Weights of a small GPT-style language model, trained from scratch on English Wikipedia: MLP 768 squared ReLU, an embedding shortcut.
Each number is 128 + 32 x the weight over its row's rms, rounded and kept within 0 to 255. Layers, rows and columns count from 0. The size above them is the row's rms in percent of the matrix's.

# layer 4 attention query, 192x192, rms 0.133, rows 39-63, columns 64-127
size [ 99 104 140 127 129  80  99  98  88 101 105 106 101  92 104 100  98  94  92  93  94  94 102 100  95]
[[107 125 159 124 193 108 117  82 139  91  61 194  76  77 102 166  70 131  95  94 182 119 119 170 104 119 171 108 135 153  83 119 130  86 104 163 151  75 109  99 106 113 120 120 172 156  76 119 122 160 142 137  93 125 152 168 170 113 122 106  92  78 177 119]
 [142 121 210 119 123 123 108 182 152 156  83 187 154 161 108 121 149 123 123  76 136  36 133  70  93 137 165 152 140 142 146 113 125 178 112 151 170 117 111 100  90 137 199 133 106  96 107 135 147 100 129 128 110 111 137 145 113  93 164 182 175 128 154 139]
 [102  78 152 125 185  78 130 100 135 184  84 165 115 142  94 138 194 115 125 121 141  92 134 115 133 154 162 218 127 121 117  88 143 133 107 208 135 200 111 144  66 121 168 163 103 131 123 117 117 112  96 100 133 116 147 147 145 159 140 159 158 142 127  88]
 [153  96 129 134 123  90 129 170 124 186 103 106 123  64 157 177 108 152 148 193 138 129  94 170 167 191 101 138 115  92 152 177 184 137  88 103  76 115 167 114 147 143  99 105 156 144 180  91 114 118  83 139  92  97 183  90 158 146 126 137 112 174 153  97]
 [159 111 111 137 151 115 124 139 112 124 136 149 123 124  86 167 135 137 109 168 144 125 127 112 137 164 110 162 126  71  96 126 163 164 115 131 109 142 174 125  98 176  92 174 134 135 153 126 152 137  81 123 137  96 164  89 106 115  81 135 153 129 122 132]
 [157 155 102 176 110 135 189 128 136  85 160 141 110 148 112 166 164 129 142 116 136 160 109  79 128 130  98 114  96 139  71 127 132 131 154  81 149 154 190 151 135 134  75 151 116  90 150 142 116 119  92 163 120 138 125  90 144 128  94  83 139 119 109 107]
 [172 154 145  96 131  98 101 128 192 184 117 107  88 123 125  99  17 155 131 104 146 148 150 155 117 120 163  74  54 139 182 127 144 120 149 127  97  73 111  94 116  91 105 124 119 138  84 135 115 128 144 157  90 116 110 137 177 179 147 142  97  87 142 185]
 [112 150 173 134 105 140 155 172  81 170 105 103 128  76  76 151  71 181 123  81 125 164 151 125 147 108 143 145  57 188 143  78 164 117  74  97 129  55 124 122 133  92 101 154  69 190 157 138  81 135 144 153 139 153  97 137 163 110 132 154 113 131 104  96]
 [142 116 123  93 101  87  64  90 163 157  93 150 123 149 158 156 170 156 171 177  85  88 141 113 126 143  98 165 112 124 118 192 160 120 162 117 158 114 104 176 163  99 167 168 129 109 161  96 114  87 105 149 124 132 169  90 141 134  87  64  92 133  92 108]
 [147 118 147  83 166 149 151 141  92 101 145 141 107 102  84  75 137 141 140  46 156  87 200  91  96 152 115 139 133  90 185 133  57 152 149 150 135  71 118 177  66  95 128 152 119 136  84 192 153 192 128 115 118 114 130  92 117 172 117 157 216 123 127 114]
 [169 137 102 106 133  80  49 136 113 111 142  46  98 120 211 117 118 151 137 133  66 157 145 124 175 121 110 130  83 115 192 147 157  86 169 153 114 125 128 137 154  69 125 104 112 131 146 167 178 120 107  94 184 145 131 185 183 214 131 156 122 137 125 116]
 [145 162  75  94  93 145 180 122 140  90 142 158  88  90 165 112 144 172 180 119 123 131 113 140 179 101 132 148 134 106 109 151  87 142 173 112 141 132 214 116 131 169  86 106 105 147 173 177 140 121 202 168 133 210 189 135 115  86  68 150 115 111 146 116]
 [175 129 120  99 142 102 105 132 149 105 107 203 174  69 130  99  12 183 107  98 148 180 147 148 132 129 212  90 119 133 152 130 149 157 193 115  86 118  97  93 171  93 192  88 140 158 122 101 117 129 159 136  85  80 166 113 179  97 156 130  47 149 130  99]
 [150 102  81 143 185  90 123 147 141 106 118 131 122  87 130 140 152 129 126 205 126  62 105 136 118 107 123 150 110 118 133 139 150 111 113 132 131  86 125 147 116 109  96 143 115 101 181  87 125 113 172 130 180 149 166 153 141 129 194 170  72 169 145  88]
 [185 102 117 152 142 109  94 145 115 107 158 124 126 160 122  48  32 151  59 146 151 154  92 129 126 159 129  82  75  74 134 144 129 111  92 142  71  87  99 115  95 137 144 106 139 150 104 117 113 138 162 124 169 108 148 167 141 175 167 222 105 105  95 118]
 [103 146  95 149 139 104 111 132 108 120 167 136 130 152  99 151 159 172 146 159 177  89 133 152 113 146 121 182 128 101 145 172  90  76  65 109 120 143 128 165 120 115 152  94 104 138 133 102 106  61 143 102 141  73  84 103 143 162 142  86  85 149 159 107]
 [ 96 102 168 128 109 117 112 196 130  97 109 174 102  99  92 134 132 171 152  99 201 137 112 121 144 129  88 192 122  81 131 180  90 117 124 135 165 125 151 178  42  82 166 101  84 119 127  96 144 163 157 111 151  70 143 142 161  91  99 143 100 105 130  89]
 [117 164 131 121 115 136 160 191  70 106 126 190  88  94  95 123  96 134 113  82 124 189  87 132 163 154 161 166 183 193 169 128  85 106 143 101 113 149 140 131 161 108  98 131 173 145  73 135  90  62 171 178 100 155  98 112 104 100 155 152  62 150 129 104]
 [114 118 104 150 157  93 143  72 162  81  96 147 108  86 121 137 131 110  47 153 105 137 135  95  43 108 115 123  84 143 132  89 173 146  57 133 131  75  89 160  73 117 101 221 120 133 116 105 100 145  89 123 121 101 115 112 100 108 126 138 117  86  99 142]
 [147  89  59 137  83  89  71  85 151  46 153 116 108 170 154 156 160 148 107 162  79 178 132 150 168 153  96 173 136  90 103 119 138 152 178 114 148 138 145 183 121 117 132 153 134 140 172 129 142 145 173 128 185 138 181 136  89 136  72 124 129 136  88  82]
 [132 143  73 163 149 160 149  79 168 142 139  70  80 187 151 132 140 146 154 104 176  87  79 178 124 131 102 133  99 124 126 108  54  94 129 155 122 107 178 128  35 162 157 110 102 131  84 140 151 145 151 133 127 102 131  84  91 106 100 128 182 118 153 140]
 [126 119 116 119 169 188 118 130 125 152 160 126 124 147 178  94 137 132 200 143  94 103 143  99  84 144 100 138 125 105  84 136 161 135 155 114 152 133 156  94  90  78 124  66 133 122  98 116 139 138  52 131 105  80 150 122 126 139  79  91 115 126 127 159]
 [126 127 113  69 192  97 199 142 137  77  89 179 107  68 105 140  97 160 102  70 161 122 151 172 138 148 193 112 159 177 116  99 102  96 182 111 145  89  89 139 145 115 109 128 136 102 138 166 152 131 194 159  99 162 147 167 178 131 149 148 100 138 134 111]
 [105 166 134  87 119 114 162 114 136 114  54 127 172 136  86  98 137 117 198 104 132  92 159 132 104 125 196 150 149 150 147 143  88 126 111 111 131 155 122 216 176 153 127 188  90  92 173 125 142  70 104 116  62 139 155  66 218 154 174 109 186 151 147 120]
 [105  74  67  80 143 126 100 195 192 151 123 203 127 111 139 174 127 121 132 157  98 112 120 157 110  94 106  87 164 142 153  70 140 139 117 112 136 123 124 116 124 105 155  43 155 115  89 136 142 108 101 157 109  74  84 145 136 150 115 127  99 145 196 111]]
# layer 4 attention key, 192x192, rms 0.132, rows 39-62, columns 64-127
size [101  97 121 137 151 101 101  97  99 104 110 102  96  94  96 107 103  97  90  91 101 100 108  99]
[[169  70  98 108 155 117 147 116  77 165 145 100 161 177 157 185 144 139 146 136 136  64  64 148 140 103  73 147 166 105 134 184 114  99 125 137 107 126 128  44 103 180 148  64 132 124 113 159 140 158 132 123 120  91  86 160 138  78 140 134 181  94 121  97]
 [103 112 115  74 175 140  84  70 117 134 160 124 107  48 134 171 151 145 147 110 150 148 160 105 149 156 141 138 108 112  63 104  89 110 135 151 147 130 109 142 122 161 136 173 128 124 102  87 118 135 127  97 118  76 161 160 163 142  71 121  97 123 109 134]
 [120 112 144 112  96 144 163 133 134 143 176 149 121  66 135 156  97 135  82 101 196 149 152 141 121 157 144 165 149 100  82 135 155 142  88 102  92 129 135 124 105 174 144 113 120 159  85 123 122 104 103 101 105  67 167 162  87 150  72 125 139 132 189 103]
 [115  95 119 104 146 102 152 124 131 147 112 162  75 103 112 143  89 163  86 119 138 114 117 183 178 150 138 144 136  63 123  80 155 174 109 119  71 120 127 116 105 148 114 106 178 168 112  92 116 120 122 130 131  55 172 114  97 162  62 155  92 161 157 109]
 [ 95 139  91 187 121 108 142 127 118 172 135 115 119 123 121 107  58  67  99 135 114 150 119 155 159 152 168 102 100 131 147 115 183 226 121 104 102 128 147 157 170 139  56 137 104 175 131  98  80 105 108 149  85 129 117 103 147 183  70 161 120 159 142 145]
 [128  83 118 173 158 137 104 113 126 160 146 101 112 116 125 107 108 100 157 114 140 185 192 170 163 168 161 137 174 114 174 140 134 161  88  92 146 139 139 141 172 117 100 126  96 127  94 105 122 146 112 126  44 108 105 125 158 183  87 183  79 153 159 215]
 [160 109 124 162 186 194 177 120 131  81  69 152 170 104 118 140 174 143 142 135  41  78  47 104 103 112 113 170 137 160  66  90 107 142 134 169 154 154 100 140 135 117 141 133 101  76 167  68 120 186 187 115 131 139 118 157 108  94 108 109 155 123  95 111]
 [124 104  84 123 133 205 142  97 194 125 121 142 158  80 119 114 131  72 106 108  97 140 139  98 151 176 124 122 181 164 123 108 145 118 134 106 105 191 167 122 124 171  59 130 104  82 130  89  93 139 103  69 118 153 166 153  44 141 137  96 144 190 175 142]
 [ 82 103 164 107 119 137  89  94 143  98 121 142 116 145 167 163 111 100 141 110 115 119 116 122 101 119 133 143 153 116 126 145  68 180 143 158  93 130  68 116 137 128 154 171 125  90  98 192 174 130 106 177 105 109  98 119 174  93 136 152 163 125 147 170]
 [119  91 120 149  83 146  92 115 170 134 154 139 178 187 148 147 119  56 117 189 117 166  71 153 135  95 136 147  61 188 116 157 164 129 154  72 168 155 114 125 180 142 155 176  99 122 153  35 117 103 113  93 143 164  60 202 140 146 150 111 167  90  80 180]
 [218 135 168 115 162 171 153 177 130  56 118 190  74 120  75  93 224 133 115  98 149  99 114 106  40 133 170 197 165 145  68  59 102 102 126 103 122 122  85  80 139 108 142 123 123 112 147  70 130 157 136 127 146  89 164 130 121  95 205 146 165  87 182 151]
 [142  80 137 135  89 116 121  56 169  65 102  94 136 169 167 153 154 176 114 117  85 131 118 130 106 152 194 128 244 120 184  74 113 140 106 136  84  73  58 208 153  97 178 134 157 113  79 113 126 129 147 128 117 122 106  81 111 154 159 158 148 113  62 117]
 [ 57  85 103 148 137  99 146  84 150 165  83 105  34 154 100 211 143 137 142 115 121  25 110 174  66  94  68 146 123  99  73 162 130 117  80 160 206 153 147 119  71 158 148 146 110 124 103 129 140 153 138 131 138  98 117 158 165 144 123 138 171 157 127 127]
 [114 162 173  98  82 134 150 177 136 122 149 155 134 129 126 143 108 151  64  33 129 141 115  75  93  96 145  73 129 135 125  80 154  76 164 143  57 113 132  60 142  94 134 104 130 125 117 167 155 140 133 169 162 136 128 165 135 144 147 116 123 112 163 130]
 [140 143 120 136 126 106 141 164  93 141 114 103 132 104 146 166 134 127 166  92 134  94 117 121  79 100 168 182 118 145 140  88 177 135 150 138 104 147 118 124 158 120  94  46 127 173 115  59 139 155 173 115 122 179  59 128 123  84 128  87  79 178 175 145]
 [142  84 202 115 119 136 116 125 136 131  92 208 101  72 108 164 116 117 122 161 132 124 120 147 124  97  99 133 157 140 161 111 100  85 188 129  93 189 173  92 121 135 127 144 146  96 121 178 171 212 127 160 139 141 113 176 131  96 103  97 184 113 120  68]
 [147 125 193 142 129 195 134 130 122 155 133 112 124 130 160 186 125  66  95 131 144 126 133 174 141 114 104  99 126 177 170 126 161 104 140 129 115 193  82 112 132 163 111 180 130 103 129 130 103 170 122 171 127 203 114 137 107 104 191  83 174 158 113 137]
 [111 142  94 133 114 116 165  69  99 148 140 124 143 186 127 167 125 117 129  96 185 113 153 135 143 181 125  75 108 105  69 119 105 161  70 124 144 134 143 143 154 178 141  65  99 186 116  72 124 201 124  92 120 135 106  87 202 158  77 136 156 112 112 119]
 [ 98 120  83 150 137 164 164 146  95 208 149 108 188 185 142 131  59  91 108  57 104 120 120 109 174 161 149 113 132 168 129 143 152 171 137  83 106 119 172  84 124 152  72  84 138 132 134 115 136 131 148 141 103 131  79 143 172 110 132 151 104 181  88  96]
 [132 141 157 112 139 129 143 100 143 140 112 156 117 145 137 154 105  82  98 117 136 121  92 151 150  89 177 147 127 134 106 161 158 192 145 150 104  48 125 122 112 134 120 139 119 178  97 150  75 128  69 162  84 101  52 107 146 159 142 132 111 118 136 170]
 [139 107 201 130 158 146  71 121  65  99 109 165 158  81 115 174 125 158 108 174 109 131 107 153 224 118  95 112 158  85 177 117 147 116 134 157 164 129  97  88 153 106 105 106 133 161  98 148  79 117 180 113  94 117 166 151 145 168  92 187  79 112  94  78]
 [161  45 179 103 131 106  67 154 187 113  87 158 102 143  90 148 160 158 150 171 166 101 134 153 127 136 146  92 105 155 147 109 125 148 135 177 143 115  70 134 137  83 163 168  58  70 119 129 183  84 104 183 147 146 159 107  94 162 191 153 148 146  96 160]
 [123 120  87 153 137 144 114  48 149 127 149 134 141 152 111 159 129  97  87 169 108 121  32 127 177  97  84  80 124  87 101 191 161 170 132 121 130 100 141  66  96 134 144 107  82 166 119  71  54 155 138 131 135  67 107 136 134 167 103 162 164  40  87 115]
 [110 104 153 170 128 127  77 126 123 104 171 143 114  97 162 191 157 103 170 139 110 161 104  95 133  91 124 132 131 111 124 153  59  76 169 133 116 111  74 142 117 156 161 155 127 114 150 158 152 128 193 192 164 175 137 197  96 112  72 118 117  73 111  91]]